python train.py --positions="rope" --qk_norm=false --batch_tokens=32768
Each number is 128 + 32 x the weight over its row's rms, rounded and kept within 0 to 255. Layers, rows and columns count from 0. Numbers have three digits each. The size before them is the row's rms in percent of the matrix's.

# layer 2 attention key, 96x96, rms 0.239, rows 87-95, columns 0-95
110:123145064128089069142125132161132136173194093104125151141133122190167122089123144148126107109166172142174158120164078100187142114089126148096132144175155199152145181159162146039135100071121096148109162139087127097171112118113142176100126163133077136101108097180086123119146168125121086117
113:062088117170150124135163157128102135097132105103144088055161138131146170168120197103130139162127072095129140171125122123078124132158197133127117136148110123173128137158159114179138092169091087137098106095068119175192119088144130136176127129055079163095153110071119139124117107144191134169
106:170168115106118148160098095146113157078090090122165087162154077134158175149131156110132092137175147139117129140071171087143129082146121126064150197108103102091168091130118086122123117103105146144164114143071113099069151152098152172151081104134095183142113199161141168103066148157080154123
117:133160108138172160081163100057089106121117100080100107121144089086162077139069134138134146173115076180145170133114190144131145151082154096075189109122123145119146144155150142110106102146135121104114035156145124143115135192155121067083095138114115162099159129197135146114185150145159125112
105:127106133104090142143132109095135140116138158114132156073107164108068123107118091134128130134135165230134126118102101131232158101095183078082157110105069148133117145163138215137130136059106151097111112125126101128174162136124140194095116106164191146132109068116110156110112150118090118139
097:121090110100153110094102124143172136101096155061096157130078113112109161092156156156132128118142131108130133113132122115088126138076135060122145139127217196113156100125178170162094167120209104149098151126074163094075125053103122115136178115162116083157163118126083145163168077148145114118
097:245094152106106169117125089119226119132140079152083096160143098078099109123151165099150093132123088128122195088162115105099139156160140088130119073146168150112129125100104144126165140145104137158151111203135083162146111123162076120126142046146086111124093121118114130115115140117096117106
096:155106099098210103151171109104106156165146136164074124171138141154123179067102094129134139079143112137110045110170156110093143147083150140124102188140119096120206038107165150080084159166134197146122125112171110144157133145174105126136092117137156142172106142114115119155140146156128139104
124:131183136113224109168078117107137165186109092172159114072109125169143106156115182123135190128154145105128150164160108132152155153147176105175169149106162119132103093123144158145095103123119095070119123161074133108142097134136146077130078169147104184101078147143111062108126141167079083111